{
  "d_model": 128,
  "d_mlp": 320,
  "norm_eps": 1e-05,
  "qk_norm": true,
  "warmup_steps": 0,
  "schedule": "wsd",
  "batch_tokens": [8192, 16384, 24576]
}
Each number is 200 + 30 x the weight over the matrix's rms, rounded and kept within 0 to 999. Layers, rows and columns count from 0.

# layer 4 MLP gate, 320x128, rms 0.358, rows 240-294, columns 0-127
215,159,225,118,234,204,151,203,289,273,248,235,210,201,195,193,229,227,170,237,214,206,172,228,177,165,266,191,153,198,251,186,194,170,192,206,230,210,197,209,146,172,166,180,177,144,220,219,177,209,211,198,206,126,220,216,203,164,183,223,192,166,205,235,245,195,208,152,227,208,197,269,177,223,232,197,208,201,215,202,214,183,216,136,207,204,191,169,136,258,250,205,196,223,183,199,203,249,268,168,200,205,259,235,208,161,201,215,189,203,180,241,162,198,178,245,217,148,218,266,193,124,269,184,241,181,150,166
204,196,218,218,260,224,201,205,212,222,203,219,177,224,226,235,224,226,172,202,206,202,201,158,209,169,197,235,109,173,158,225,193,228,192,229,156,224,222,247,201,189,211,189,184,221,214,174,229,227,204,177,99,214,171,252,151,171,159,159,144,189,188,203,228,168,213,262,170,232,242,166,184,218,241,131,190,198,202,167,193,196,185,190,203,176,232,225,242,159,206,261,208,196,201,182,182,183,183,254,219,197,258,161,244,199,195,186,260,224,176,188,191,141,208,191,182,181,139,211,218,255,268,216,195,196,212,160
193,212,157,230,184,203,143,194,186,164,222,198,172,292,218,196,216,226,207,194,206,231,197,194,146,165,217,188,151,196,211,216,177,173,249,223,252,188,142,173,198,225,183,173,195,175,181,269,190,166,207,230,161,198,203,244,248,178,213,181,214,177,173,145,221,192,269,231,185,164,171,164,262,205,217,191,191,187,109,215,189,227,208,195,256,193,212,190,168,199,218,199,178,228,250,295,213,224,194,239,238,201,169,229,190,206,178,175,220,234,198,172,194,236,182,192,241,227,238,206,211,202,215,197,167,183,185,220
170,257,133,184,147,222,234,240,134,264,202,225,165,187,218,243,245,170,209,163,200,191,191,233,149,178,233,226,280,189,199,210,164,198,263,206,181,188,176,237,181,209,159,205,219,184,193,175,271,142,266,205,211,193,231,189,176,184,183,167,204,194,265,207,298,197,237,229,242,188,216,208,185,190,204,209,146,181,153,235,207,192,176,223,248,192,170,203,241,159,177,196,262,155,204,186,232,242,255,201,197,265,164,215,183,142,144,206,225,228,198,193,208,274,194,179,204,202,202,223,223,206,220,193,214,235,230,193
201,246,183,183,180,170,268,263,204,119,224,171,172,194,239,159,174,206,188,203,178,224,181,212,178,163,223,164,223,211,188,187,206,212,151,235,239,188,181,152,217,190,191,188,188,205,214,171,171,299,190,272,190,221,224,207,148,169,140,231,248,200,201,207,272,231,226,224,204,215,202,182,158,220,231,229,200,185,185,165,228,173,195,194,166,213,206,233,162,255,222,238,280,206,177,210,189,233,166,222,184,228,202,228,208,242,180,182,232,253,211,198,218,218,216,180,251,199,194,226,176,257,178,185,277,233,219,255
150,219,210,214,204,211,212,192,178,222,174,203,221,169,211,192,210,191,173,207,226,173,195,234,205,156,283,206,186,215,190,219,195,230,166,190,230,246,127,212,203,218,121,168,197,109,173,191,208,201,209,231,170,199,217,211,197,141,228,173,226,210,223,226,164,184,200,242,177,244,144,253,206,181,233,207,215,206,165,225,183,214,246,186,199,162,206,215,217,177,131,170,177,210,197,174,234,245,167,207,246,193,222,174,164,220,206,151,246,218,217,205,221,231,221,213,255,165,239,226,246,181,198,170,194,253,174,188
202,239,243,235,182,167,217,191,231,189,208,206,130,262,209,162,225,253,199,226,255,195,234,150,206,196,182,149,234,148,216,214,256,217,229,137,187,230,221,210,220,216,187,178,132,209,217,239,207,197,230,206,157,221,186,210,215,253,224,205,199,191,168,221,188,213,220,213,184,196,222,233,178,150,212,173,177,232,227,227,194,209,207,214,193,222,147,172,216,173,220,190,231,223,167,205,174,215,194,190,182,187,202,252,177,207,180,186,187,187,195,197,221,158,163,145,206,191,207,168,234,186,197,204,176,206,208,207
202,181,173,230,176,199,195,240,167,189,196,203,182,216,177,209,205,142,208,188,220,233,144,212,222,197,188,203,182,164,179,213,208,221,224,234,228,192,213,223,235,215,176,205,192,225,179,210,179,222,196,185,193,216,193,223,217,237,209,177,236,197,186,200,190,201,224,185,185,167,214,228,194,214,221,185,220,188,196,195,214,178,186,162,202,174,164,184,206,232,213,185,176,165,196,238,187,222,153,196,165,217,214,222,190,153,210,176,196,203,208,219,204,247,210,204,185,221,218,150,247,240,190,211,165,251,198,169
187,172,213,233,149,188,167,237,209,251,197,161,201,200,230,218,206,248,230,223,168,142,128,190,176,178,265,151,226,207,231,220,221,176,202,249,188,196,194,248,178,169,191,185,239,173,214,209,214,189,199,178,189,178,163,207,213,150,155,180,239,207,208,201,212,185,196,200,266,213,201,171,186,234,173,175,179,250,199,256,184,198,193,219,239,148,206,187,143,197,226,218,175,211,186,145,219,212,202,197,181,171,124,212,252,196,195,205,218,219,235,228,216,239,208,223,208,202,216,273,222,184,197,219,162,207,214,224
190,185,170,165,220,166,211,170,233,214,222,184,188,183,148,258,231,269,239,267,192,198,190,236,184,204,208,163,177,198,180,220,235,173,173,180,190,217,189,235,130,183,182,215,215,222,179,142,199,203,188,210,217,192,237,220,158,273,255,182,223,197,178,177,200,242,181,204,229,180,164,169,227,237,207,228,190,257,192,219,169,163,191,146,237,234,223,133,200,166,173,230,191,203,147,199,211,213,228,180,140,201,215,237,219,206,218,175,222,203,211,210,212,174,233,224,176,233,199,152,250,199,186,287,141,220,264,221
257,153,215,230,187,220,221,283,178,204,184,77,209,230,187,228,141,165,186,279,211,190,223,179,181,207,257,216,163,200,177,195,214,178,209,171,204,156,259,185,175,199,158,179,207,217,259,183,200,181,185,195,195,178,256,187,188,183,236,197,152,209,173,189,208,175,236,155,193,205,175,146,158,270,197,220,215,222,203,230,212,231,169,214,240,259,252,190,207,212,220,205,212,196,224,209,185,232,222,166,224,188,253,195,224,227,254,228,213,248,202,290,244,191,205,196,211,225,224,187,188,205,200,239,214,189,180,193
198,193,188,216,221,150,145,217,165,209,196,199,198,207,157,236,143,172,204,172,216,207,137,207,201,174,252,142,223,136,215,195,139,220,186,168,238,202,154,229,124,210,224,207,214,182,217,201,201,225,160,149,213,172,172,177,165,151,97,177,212,163,235,205,160,211,188,157,268,233,220,215,198,193,193,222,123,149,182,215,170,152,224,204,225,198,176,214,240,250,227,162,212,178,169,222,230,196,254,197,252,220,200,204,238,140,164,208,191,173,223,203,190,172,163,183,221,264,235,200,185,227,212,185,221,239,212,175
219,213,187,175,204,248,228,156,233,84,179,256,182,156,168,230,212,197,180,206,217,229,214,214,206,192,213,175,203,174,162,177,260,190,244,203,201,229,142,257,157,194,242,214,184,192,214,192,171,236,203,180,211,194,159,177,243,186,202,146,163,209,228,240,192,158,182,202,154,208,183,197,211,233,242,236,200,196,196,284,219,184,195,230,153,211,212,237,224,147,217,213,187,202,209,199,144,238,204,216,173,221,244,218,174,223,175,165,214,223,220,216,190,196,176,165,220,164,182,166,129,245,193,215,237,251,179,162
185,242,289,184,184,170,181,216,186,147,167,174,162,181,173,263,232,211,237,231,256,213,189,213,236,279,253,168,204,174,268,180,179,189,189,221,152,193,243,139,179,235,269,219,223,211,175,249,220,244,208,167,109,217,147,249,188,181,242,169,200,175,152,190,181,214,219,209,208,219,206,211,204,224,215,219,182,254,200,201,187,186,173,205,194,244,219,187,237,142,157,221,218,189,180,208,211,205,190,190,252,174,197,184,229,174,191,181,199,240,204,198,212,149,268,176,201,208,189,172,213,189,207,206,259,164,176,238
188,232,153,163,182,210,277,205,208,239,221,218,164,169,169,151,172,189,226,260,210,177,175,224,236,205,243,240,209,242,211,210,184,206,203,198,226,211,229,184,155,155,159,212,227,196,276,213,235,164,215,248,190,161,206,201,167,209,193,166,186,216,205,198,202,235,231,217,192,198,201,203,194,184,181,254,202,227,147,168,209,207,240,205,227,182,209,105,170,195,210,178,195,213,227,217,153,254,179,210,179,220,199,184,167,173,200,206,191,150,181,202,248,173,251,184,176,181,178,216,253,234,206,146,234,213,206,208
210,150,214,183,235,316,213,150,193,221,226,198,175,176,184,199,176,260,226,229,274,179,168,225,176,180,212,221,231,222,175,210,197,212,163,167,218,226,229,112,218,229,159,233,219,152,168,195,197,204,159,184,226,230,197,190,186,192,171,221,168,177,176,224,226,187,171,181,211,188,253,192,212,180,214,249,190,244,235,173,174,217,167,216,217,229,213,203,242,202,244,211,149,294,195,212,164,157,216,197,210,229,204,237,189,179,193,135,233,187,195,183,204,213,201,240,182,169,211,174,161,249,181,219,275,225,237,184
186,198,210,202,182,151,242,198,221,215,212,171,196,193,188,192,192,271,155,175,180,176,169,180,173,228,202,204,220,206,153,199,167,245,136,254,208,272,226,223,211,218,196,211,194,169,242,171,239,207,253,213,217,136,137,264,214,173,183,191,189,192,274,225,199,247,193,195,203,143,159,220,157,230,207,174,202,172,203,162,196,152,194,197,207,138,210,215,181,227,170,203,165,188,223,208,226,262,168,200,250,153,195,237,153,224,202,191,203,158,177,257,154,195,235,220,182,213,176,191,170,196,232,200,228,217,150,182
139,196,163,246,195,209,216,198,145,181,182,139,227,189,150,206,160,199,210,249,225,176,208,269,193,169,194,264,180,202,203,151,205,146,183,232,167,264,230,227,222,199,191,103,186,229,233,204,179,191,196,233,210,161,165,182,176,192,230,193,181,212,204,193,196,202,237,181,194,195,223,199,243,193,232,188,236,192,227,242,273,212,182,192,205,181,215,210,139,201,160,198,150,232,190,194,208,205,225,150,175,193,159,236,196,215,198,203,124,222,197,248,205,161,217,167,246,209,153,190,149,227,191,256,218,217,162,177
235,195,199,198,220,236,190,208,175,266,214,145,222,165,231,204,223,220,215,199,218,251,162,207,181,219,144,172,238,155,199,224,223,190,180,249,217,190,231,181,166,170,183,207,186,201,225,200,213,182,184,211,202,180,182,263,210,187,209,217,214,170,182,233,168,206,177,223,205,214,190,235,182,228,200,184,180,213,177,220,199,215,221,251,209,160,217,241,187,249,199,173,234,214,212,227,149,219,250,200,201,230,226,188,209,205,201,204,142,186,153,239,191,169,217,189,224,246,217,195,199,151,215,250,223,242,135,232
183,244,260,196,238,212,188,172,190,190,196,226,244,219,197,193,198,178,201,198,198,197,176,252,299,190,225,200,219,201,286,217,254,174,214,121,214,207,210,182,197,193,165,216,236,182,194,214,235,134,208,231,158,209,177,179,233,275,177,193,188,174,199,236,221,211,206,257,145,181,196,163,232,207,228,201,190,161,255,184,211,157,224,183,228,208,221,165,172,206,196,207,158,197,197,215,169,144,162,215,161,209,174,246,184,195,253,223,233,212,254,194,148,192,194,252,176,237,197,193,206,200,270,219,157,230,136,221
233,195,204,210,206,183,209,216,175,251,198,269,165,226,176,199,195,147,195,214,210,184,196,216,230,227,244,205,163,192,211,280,209,151,200,148,214,169,211,176,210,167,261,169,195,214,191,212,177,198,164,315,204,175,208,194,229,168,174,202,192,214,187,182,203,195,171,114,194,186,191,189,205,194,209,219,225,170,211,192,177,161,204,191,203,185,189,169,250,227,267,253,136,204,207,187,143,196,205,239,150,166,226,195,235,167,259,206,199,253,221,215,220,238,157,193,225,181,246,142,185,172,215,230,220,239,210,236
178,197,204,195,214,187,187,231,179,214,178,220,245,219,184,148,189,187,176,173,214,182,182,180,187,211,246,211,161,204,173,215,178,213,183,176,160,246,165,245,232,251,207,217,206,138,167,163,220,220,200,221,239,194,194,216,189,202,165,210,193,155,245,201,241,202,168,236,217,259,213,181,209,142,219,211,261,147,140,225,237,230,193,180,159,175,180,147,186,247,189,234,231,211,182,163,154,202,256,173,180,251,269,106,194,196,191,246,201,121,241,165,168,200,139,198,258,240,216,238,227,181,216,268,193,217,202,224
207,289,177,215,175,177,192,229,209,221,212,245,214,187,193,231,256,213,273,131,189,259,264,184,156,196,178,230,216,210,205,184,221,189,168,187,196,164,195,184,182,161,232,212,232,210,144,234,210,169,207,167,211,249,181,191,231,222,213,179,204,205,171,163,253,216,213,206,193,152,201,190,228,149,176,215,206,200,214,155,190,204,256,270,228,168,160,225,222,221,234,212,128,205,201,143,206,173,218,217,210,216,184,216,160,207,139,221,214,184,173,204,161,176,244,142,232,225,192,165,196,229,160,178,214,164,229,233
221,220,242,198,229,182,175,208,203,188,221,200,151,186,209,182,153,216,220,157,219,136,167,180,169,233,197,142,218,153,249,227,170,271,230,215,216,146,218,202,165,197,189,208,182,240,272,178,236,214,153,96,191,230,197,188,196,153,207,165,235,176,229,211,162,255,228,199,176,235,207,178,179,223,203,215,215,266,184,235,193,202,194,168,190,188,220,154,188,164,286,192,184,225,198,211,206,271,265,188,219,173,163,178,176,223,224,193,167,195,192,175,225,190,232,216,170,193,175,203,191,168,179,165,220,236,223,242
166,214,214,180,226,204,191,220,224,226,173,197,212,183,195,219,191,209,177,206,286,243,191,168,215,199,224,229,241,183,206,233,192,199,211,197,231,210,179,165,195,139,185,189,228,207,110,204,230,231,204,198,187,199,209,180,185,196,238,181,205,203,145,165,237,175,216,170,136,161,212,235,179,221,210,237,219,139,246,198,168,199,281,231,188,148,184,152,217,216,198,209,200,204,213,185,235,179,157,172,194,156,165,155,179,188,176,224,194,161,216,183,248,214,177,183,223,224,163,162,183,223,190,152,171,226,219,155
189,254,234,232,223,196,184,172,150,160,184,207,192,142,227,233,215,189,225,170,175,193,188,220,272,205,165,193,188,223,262,187,202,178,115,159,190,281,170,157,176,214,185,235,199,213,134,155,222,193,186,178,145,197,194,157,217,241,194,284,184,174,208,226,210,166,218,165,185,167,200,190,222,182,201,100,212,178,218,198,190,220,170,182,223,225,199,273,235,139,223,207,234,90,235,174,177,238,199,153,196,196,217,217,184,190,165,182,198,176,202,211,197,210,170,160,202,208,178,139,150,201,156,206,259,201,233,193
197,197,248,233,229,203,181,185,224,153,178,220,206,198,234,211,215,242,148,210,215,192,183,238,192,198,169,159,252,215,174,188,147,244,147,223,203,207,195,189,165,220,222,257,182,179,192,247,195,194,190,202,227,181,169,177,209,200,197,191,197,213,169,227,159,222,228,202,216,158,268,166,179,192,188,144,221,198,214,228,173,223,204,229,174,203,247,222,254,161,234,207,179,257,164,196,177,152,152,199,257,246,256,167,176,211,240,218,240,209,213,230,216,217,215,252,243,196,216,246,182,256,209,220,181,273,194,233
153,203,244,167,186,214,232,169,175,181,194,232,179,199,179,185,222,226,176,176,229,120,265,251,143,147,148,218,223,249,237,235,274,245,205,200,192,225,195,150,186,208,223,221,181,242,221,196,198,200,216,175,203,191,197,203,194,196,167,191,187,184,260,228,158,232,225,158,197,163,134,190,189,268,216,190,240,181,211,207,228,231,206,192,214,257,207,193,197,241,134,214,242,160,179,169,203,192,137,233,229,184,202,226,184,171,180,177,231,273,216,244,221,181,149,202,209,226,213,197,177,217,218,242,240,212,196,204
191,180,228,151,208,178,187,254,219,240,169,265,237,221,207,207,210,230,215,203,265,280,220,154,218,227,203,210,219,238,228,193,237,232,195,250,210,250,216,217,118,219,144,206,251,212,204,174,237,218,234,233,214,201,211,200,191,185,223,236,178,186,192,209,224,223,224,224,210,233,205,149,159,209,213,136,192,166,245,179,182,218,241,231,196,163,199,216,136,219,183,220,212,205,163,245,180,117,215,252,168,158,179,183,155,182,151,187,227,204,222,136,204,178,242,174,185,156,207,165,214,174,174,213,257,255,202,229
223,169,215,229,199,181,179,271,198,203,131,187,190,246,223,209,122,243,215,176,188,191,218,181,136,180,181,260,199,233,142,224,216,195,185,172,219,178,150,198,230,246,189,252,180,224,174,221,177,265,126,216,205,221,171,217,210,194,248,214,181,185,203,207,147,191,215,154,202,213,188,254,203,235,211,212,203,159,232,177,212,232,218,231,220,186,115,192,180,227,204,181,209,203,252,155,262,249,191,173,176,162,190,223,172,243,184,204,187,256,243,171,223,243,146,211,265,264,243,183,195,208,224,189,180,240,219,195
163,198,216,201,212,205,214,244,158,253,192,174,196,190,199,180,201,185,166,243,161,242,196,238,209,190,219,264,254,174,220,185,215,216,245,246,170,183,206,177,191,143,211,195,177,199,203,175,247,186,203,220,186,216,224,212,173,200,187,212,198,164,175,184,209,202,204,223,248,256,212,223,178,213,169,148,183,183,247,217,219,188,234,159,225,158,157,244,145,200,150,242,204,221,181,179,198,187,237,173,210,271,252,188,189,299,184,230,174,217,233,275,183,236,169,153,191,235,198,197,182,182,175,214,239,212,236,227
163,209,192,216,218,170,189,200,198,240,181,192,208,215,251,186,194,181,193,242,170,188,227,200,205,236,221,173,181,218,211,203,204,220,196,212,143,222,198,226,211,243,260,153,180,200,217,142,230,224,211,216,182,209,232,239,192,196,169,250,282,220,231,205,234,187,229,227,187,267,196,213,246,223,195,174,174,209,147,230,221,218,189,212,246,137,233,231,119,217,142,223,193,158,185,229,197,244,211,174,189,196,215,191,211,210,155,279,155,183,175,218,228,129,194,215,215,250,178,226,165,254,177,203,222,175,148,158
163,232,190,217,216,195,209,212,211,177,217,246,173,235,199,202,222,172,197,177,221,214,196,186,237,176,199,219,151,183,202,135,174,213,224,216,227,183,217,178,174,207,212,204,250,164,206,226,188,181,135,182,179,226,246,179,181,160,164,255,171,230,180,210,166,221,179,179,181,223,172,155,224,240,213,152,242,198,257,215,222,221,255,206,169,209,175,167,184,159,225,238,207,230,147,167,179,242,207,181,212,162,178,202,217,214,129,172,142,184,208,213,183,175,159,209,223,258,250,232,150,221,162,121,161,201,203,239
237,198,207,201,230,178,188,227,191,207,212,199,241,208,175,154,211,242,226,149,272,173,211,143,233,226,160,240,164,193,191,159,179,170,184,247,221,234,220,199,178,241,189,220,193,163,218,184,202,151,192,241,180,240,209,216,169,175,170,215,184,217,195,185,153,186,213,211,169,173,175,244,195,155,198,264,161,210,218,204,182,244,219,204,204,213,177,179,239,153,158,145,176,177,156,264,222,195,198,177,174,228,226,170,174,252,250,204,222,235,190,208,209,243,187,156,221,147,177,251,137,177,197,210,205,192,162,226
164,151,208,166,200,259,176,170,123,244,264,214,228,230,221,210,136,178,207,177,219,166,231,275,259,227,188,226,202,215,209,226,191,187,192,284,224,179,172,215,234,205,206,240,211,119,227,183,154,181,202,221,171,203,157,195,213,211,207,186,176,227,241,208,216,166,193,168,195,176,225,160,195,242,207,186,211,171,231,141,187,166,160,238,227,223,174,181,164,272,204,199,210,250,151,196,232,170,176,182,217,201,159,199,162,200,177,167,165,202,177,249,257,203,189,171,231,218,219,264,204,144,218,196,206,191,193,183
224,176,153,236,148,237,215,180,147,230,209,179,209,211,226,172,203,140,200,205,211,187,176,172,177,187,190,221,171,153,175,179,228,183,223,202,218,206,163,198,218,227,204,202,218,213,205,254,185,210,171,149,219,206,204,241,214,237,200,265,218,178,219,222,186,187,190,252,202,190,184,147,214,168,262,268,178,201,198,221,222,237,186,201,184,153,230,170,154,167,222,248,201,253,217,172,183,258,168,163,167,206,161,225,245,198,220,243,178,143,257,171,203,166,150,250,193,223,241,196,181,204,225,182,150,215,142,177
193,173,178,176,185,207,194,198,194,167,147,183,198,236,209,136,158,204,254,210,209,165,172,236,193,236,234,213,231,237,240,174,154,187,203,239,214,211,209,163,146,229,192,212,241,158,203,174,218,167,202,212,152,221,200,212,207,211,230,166,186,145,189,250,227,158,226,221,151,194,161,202,180,140,253,219,140,163,152,193,174,216,216,187,201,172,234,226,198,207,234,261,179,235,207,268,194,178,173,164,210,202,240,193,216,181,201,247,234,197,147,202,208,213,202,216,142,218,174,151,203,218,202,169,197,153,265,155
199,207,209,179,239,214,242,260,220,219,167,252,196,236,178,179,199,158,233,185,239,244,227,176,200,197,203,205,189,204,220,202,179,213,206,186,225,245,211,127,206,228,187,191,231,212,171,160,189,251,192,213,193,227,208,199,180,221,181,203,157,217,162,172,184,234,243,218,174,193,164,197,180,223,207,241,178,198,167,194,191,208,189,230,194,219,193,164,196,245,196,177,182,218,185,184,172,171,201,230,221,207,231,212,133,227,180,210,209,232,167,187,213,206,164,197,181,233,204,208,244,206,151,226,211,220,207,221
192,253,241,212,251,168,160,217,183,209,160,186,166,152,178,192,207,244,192,188,212,250,197,177,167,154,155,204,183,181,200,190,197,215,193,238,195,220,173,204,214,203,203,152,141,212,187,204,178,228,231,217,285,190,246,224,208,238,221,149,193,183,186,221,209,211,227,207,195,197,227,197,252,188,225,152,157,245,192,156,223,166,146,204,191,151,210,170,167,187,198,245,173,192,223,164,223,193,191,175,203,196,201,195,183,164,234,194,285,201,242,156,174,217,157,194,207,131,223,245,198,218,162,202,175,189,227,220
182,187,179,235,264,272,222,185,211,208,138,241,198,186,185,201,138,190,231,252,205,175,217,242,138,219,162,212,199,160,191,227,137,200,184,209,208,214,199,148,177,207,245,191,225,196,205,185,249,159,226,246,179,197,204,212,178,177,212,217,195,226,178,220,223,231,211,245,233,247,231,231,146,210,246,191,190,225,230,175,179,153,234,218,210,244,198,159,160,202,205,192,242,201,245,225,178,233,195,189,206,176,183,203,193,230,199,212,254,173,168,208,197,216,199,145,200,206,255,177,201,163,226,263,202,182,216,165
166,188,156,190,226,188,258,237,208,168,195,163,147,248,209,207,186,148,223,249,199,172,216,232,200,201,157,222,159,216,134,179,219,155,231,270,199,219,208,176,203,207,207,225,198,176,267,266,233,193,242,221,221,170,118,216,229,207,174,179,222,207,193,195,202,211,208,238,225,156,129,199,196,170,230,214,249,201,222,231,162,228,210,206,163,158,192,185,186,224,232,160,193,189,162,205,206,225,212,203,192,203,179,190,230,213,165,124,208,229,188,204,216,193,242,144,245,217,176,158,155,204,208,203,227,203,179,184
264,146,190,198,215,222,238,229,167,176,195,215,230,286,185,208,216,196,217,235,203,206,172,189,203,213,183,231,201,172,159,255,174,233,210,178,200,226,170,256,221,204,193,242,254,160,248,218,226,183,173,169,171,175,228,214,219,173,183,223,205,226,212,232,182,219,209,211,202,209,203,153,177,181,200,288,193,234,194,183,222,187,173,194,237,190,156,198,177,244,189,232,196,249,228,162,197,187,165,230,209,180,173,207,249,213,176,203,198,190,280,143,191,264,160,191,215,179,189,258,230,213,223,207,217,198,200,210
241,215,213,200,245,199,175,181,203,201,189,171,214,224,200,204,236,194,162,166,213,227,235,204,172,158,159,214,198,194,219,209,211,187,173,215,202,178,194,250,188,210,226,275,239,176,211,207,209,206,218,187,263,171,174,230,179,199,171,249,148,184,243,199,236,205,149,156,185,202,168,213,207,175,203,242,210,214,222,219,167,181,159,209,207,196,145,221,128,173,169,219,212,201,240,196,164,225,154,168,213,206,246,186,172,209,192,252,185,173,181,206,194,150,169,186,219,199,227,204,241,212,200,267,270,236,203,194
203,245,206,172,219,174,190,179,183,246,183,175,199,148,182,192,192,221,183,252,193,209,182,246,218,271,169,226,207,186,247,215,215,190,177,229,228,201,198,220,183,191,238,200,232,236,218,197,201,193,262,167,254,236,186,211,164,181,208,204,219,170,187,208,165,165,180,148,182,217,205,228,151,224,221,175,229,121,192,147,205,190,228,224,158,153,205,219,225,198,215,183,172,216,196,233,261,181,233,166,215,213,196,196,182,212,186,202,188,214,183,214,192,259,185,217,165,202,187,196,177,223,223,210,185,177,211,280
144,199,184,208,183,179,212,248,234,166,179,184,200,200,176,183,174,239,224,243,208,231,222,218,211,195,163,196,177,233,205,203,215,170,227,196,209,237,178,152,191,213,241,169,181,181,225,208,220,178,223,198,168,198,214,167,179,175,215,189,172,212,156,217,224,219,163,172,195,186,152,250,152,229,211,211,251,246,231,193,208,197,224,167,222,201,157,213,170,184,144,172,201,181,206,210,163,183,162,194,201,199,219,202,200,199,187,203,176,199,169,160,187,235,224,221,209,195,163,225,192,216,172,204,232,216,217,177
185,184,176,139,240,214,247,170,199,156,153,218,206,239,187,162,227,222,174,177,202,136,183,199,228,244,186,221,247,224,223,198,191,240,188,189,176,218,255,142,166,207,144,233,203,191,181,173,195,161,204,189,171,193,173,194,225,228,188,225,176,190,253,217,168,230,227,226,200,256,227,153,187,192,225,238,192,202,176,185,205,253,190,219,202,268,179,159,165,172,287,205,185,207,247,231,190,190,218,146,205,204,185,251,207,180,152,242,194,187,190,164,205,245,140,193,183,174,206,211,247,173,208,148,199,185,206,144
193,214,119,208,203,249,239,169,212,225,206,166,182,209,199,198,204,202,174,143,167,185,220,216,235,235,156,216,182,227,233,208,133,199,216,229,197,228,253,233,204,181,242,191,188,212,214,217,229,201,169,217,177,229,200,186,196,204,249,193,218,204,242,204,199,184,185,207,205,214,219,202,219,187,192,207,240,236,225,231,249,224,168,114,232,187,217,164,194,185,214,200,218,207,188,191,187,182,231,192,188,217,173,230,195,236,151,242,194,268,275,199,149,192,175,200,193,215,215,176,196,233,168,223,177,216,176,215
186,179,211,244,243,272,140,228,235,241,226,187,252,143,166,154,245,212,273,127,182,149,211,180,164,192,188,203,206,212,215,178,216,203,201,187,163,238,164,177,199,204,190,203,171,238,200,164,199,219,183,193,192,203,178,232,192,204,214,184,204,161,180,218,196,222,194,258,207,307,241,145,174,169,202,189,185,193,148,210,228,192,163,219,181,165,177,189,134,215,186,122,181,230,205,193,250,187,178,170,158,151,211,201,147,181,200,245,217,180,185,221,209,181,221,230,185,228,212,192,195,217,204,221,225,189,246,186
201,224,229,177,130,179,158,214,172,195,203,218,208,188,230,182,188,181,248,201,205,236,179,158,239,185,274,188,217,163,158,213,197,158,214,166,238,216,202,188,238,164,139,233,239,178,163,186,180,266,175,148,179,222,158,156,172,222,190,140,232,220,158,169,99,190,187,224,186,196,215,163,179,188,180,182,212,237,177,211,189,183,177,199,204,213,192,182,169,172,189,177,151,194,257,194,141,234,208,212,242,247,200,166,216,178,184,149,249,193,226,216,200,236,193,178,223,195,195,235,192,161,177,222,208,246,252,203
178,200,187,201,229,241,174,136,207,209,226,188,198,246,173,189,190,185,182,218,184,243,197,176,149,207,185,171,158,222,186,223,163,203,242,205,197,179,178,253,174,229,220,156,190,196,280,175,148,176,171,183,159,146,216,165,227,159,210,183,247,239,221,203,178,247,205,247,175,204,214,202,220,246,199,138,212,285,234,168,178,248,254,226,174,126,181,185,193,249,218,214,197,180,218,218,202,218,178,149,224,250,174,235,145,189,189,214,213,196,166,234,190,179,218,206,178,181,181,191,188,205,218,193,189,139,172,189
184,197,169,233,223,202,173,235,222,254,185,132,132,194,176,200,199,223,166,237,204,218,193,123,177,261,191,186,151,169,151,193,169,177,217,230,234,204,198,197,202,226,197,175,215,180,194,165,204,198,240,193,203,189,174,190,190,214,143,161,232,215,189,263,223,236,188,211,205,220,272,215,204,166,207,177,153,202,171,233,210,180,203,230,172,223,224,158,252,163,180,204,174,212,228,195,195,214,214,182,225,248,186,169,156,197,190,196,249,185,207,167,235,229,162,245,202,191,164,209,244,195,239,192,209,210,250,202
200,187,195,213,185,219,190,195,190,196,214,184,237,155,186,183,225,259,249,229,193,179,176,167,203,223,187,197,257,260,230,190,183,222,179,178,253,202,170,262,164,212,184,227,239,168,184,234,176,241,203,217,147,201,199,191,274,218,203,201,220,182,183,213,215,210,173,226,232,186,189,147,160,234,140,210,184,169,183,175,172,254,201,199,199,205,205,170,254,189,213,221,180,202,225,220,244,116,168,182,172,208,178,181,197,177,189,176,227,158,230,189,191,189,176,231,205,180,247,147,207,227,158,204,171,130,218,199
143,224,212,186,193,167,228,201,187,217,216,164,210,146,166,211,207,133,179,176,196,175,187,233,208,155,157,222,204,192,213,228,159,240,171,197,196,209,252,230,187,220,191,198,188,218,215,194,214,157,201,117,241,207,206,223,198,213,224,226,164,256,217,193,214,165,150,227,189,218,227,205,192,223,188,205,196,230,170,208,193,196,201,207,277,169,192,192,231,168,188,242,193,158,219,218,152,265,175,218,211,191,212,184,208,187,180,175,241,220,192,190,203,227,180,167,205,192,230,203,218,202,211,190,189,209,200,207
174,174,192,237,193,110,223,229,193,198,164,162,161,206,207,197,183,194,204,212,216,270,241,213,198,223,214,265,223,202,212,169,164,181,188,157,172,231,205,236,166,189,228,193,168,189,182,226,202,211,214,252,220,221,238,214,175,158,191,225,224,199,230,158,218,217,239,242,185,179,221,231,235,249,231,153,246,182,164,194,277,182,188,218,247,224,209,257,207,164,232,228,177,197,200,169,212,221,112,183,129,166,188,186,239,195,183,155,117,224,193,192,223,207,198,212,225,189,197,183,220,209,158,174,225,225,186,185
233,223,128,249,228,167,191,186,187,201,187,73,182,208,192,209,306,278,223,220,179,169,195,200,230,215,220,244,213,237,224,184,186,233,215,179,208,201,212,209,243,207,183,189,230,179,166,148,189,214,190,171,159,205,205,161,199,172,174,250,219,237,219,237,188,191,159,202,182,158,264,169,189,187,193,228,247,239,105,172,200,202,222,213,218,162,169,204,193,177,180,174,214,193,182,149,194,193,232,197,167,170,208,216,184,215,227,217,193,239,197,185,243,205,179,124,145,142,203,132,150,203,158,197,217,202,214,179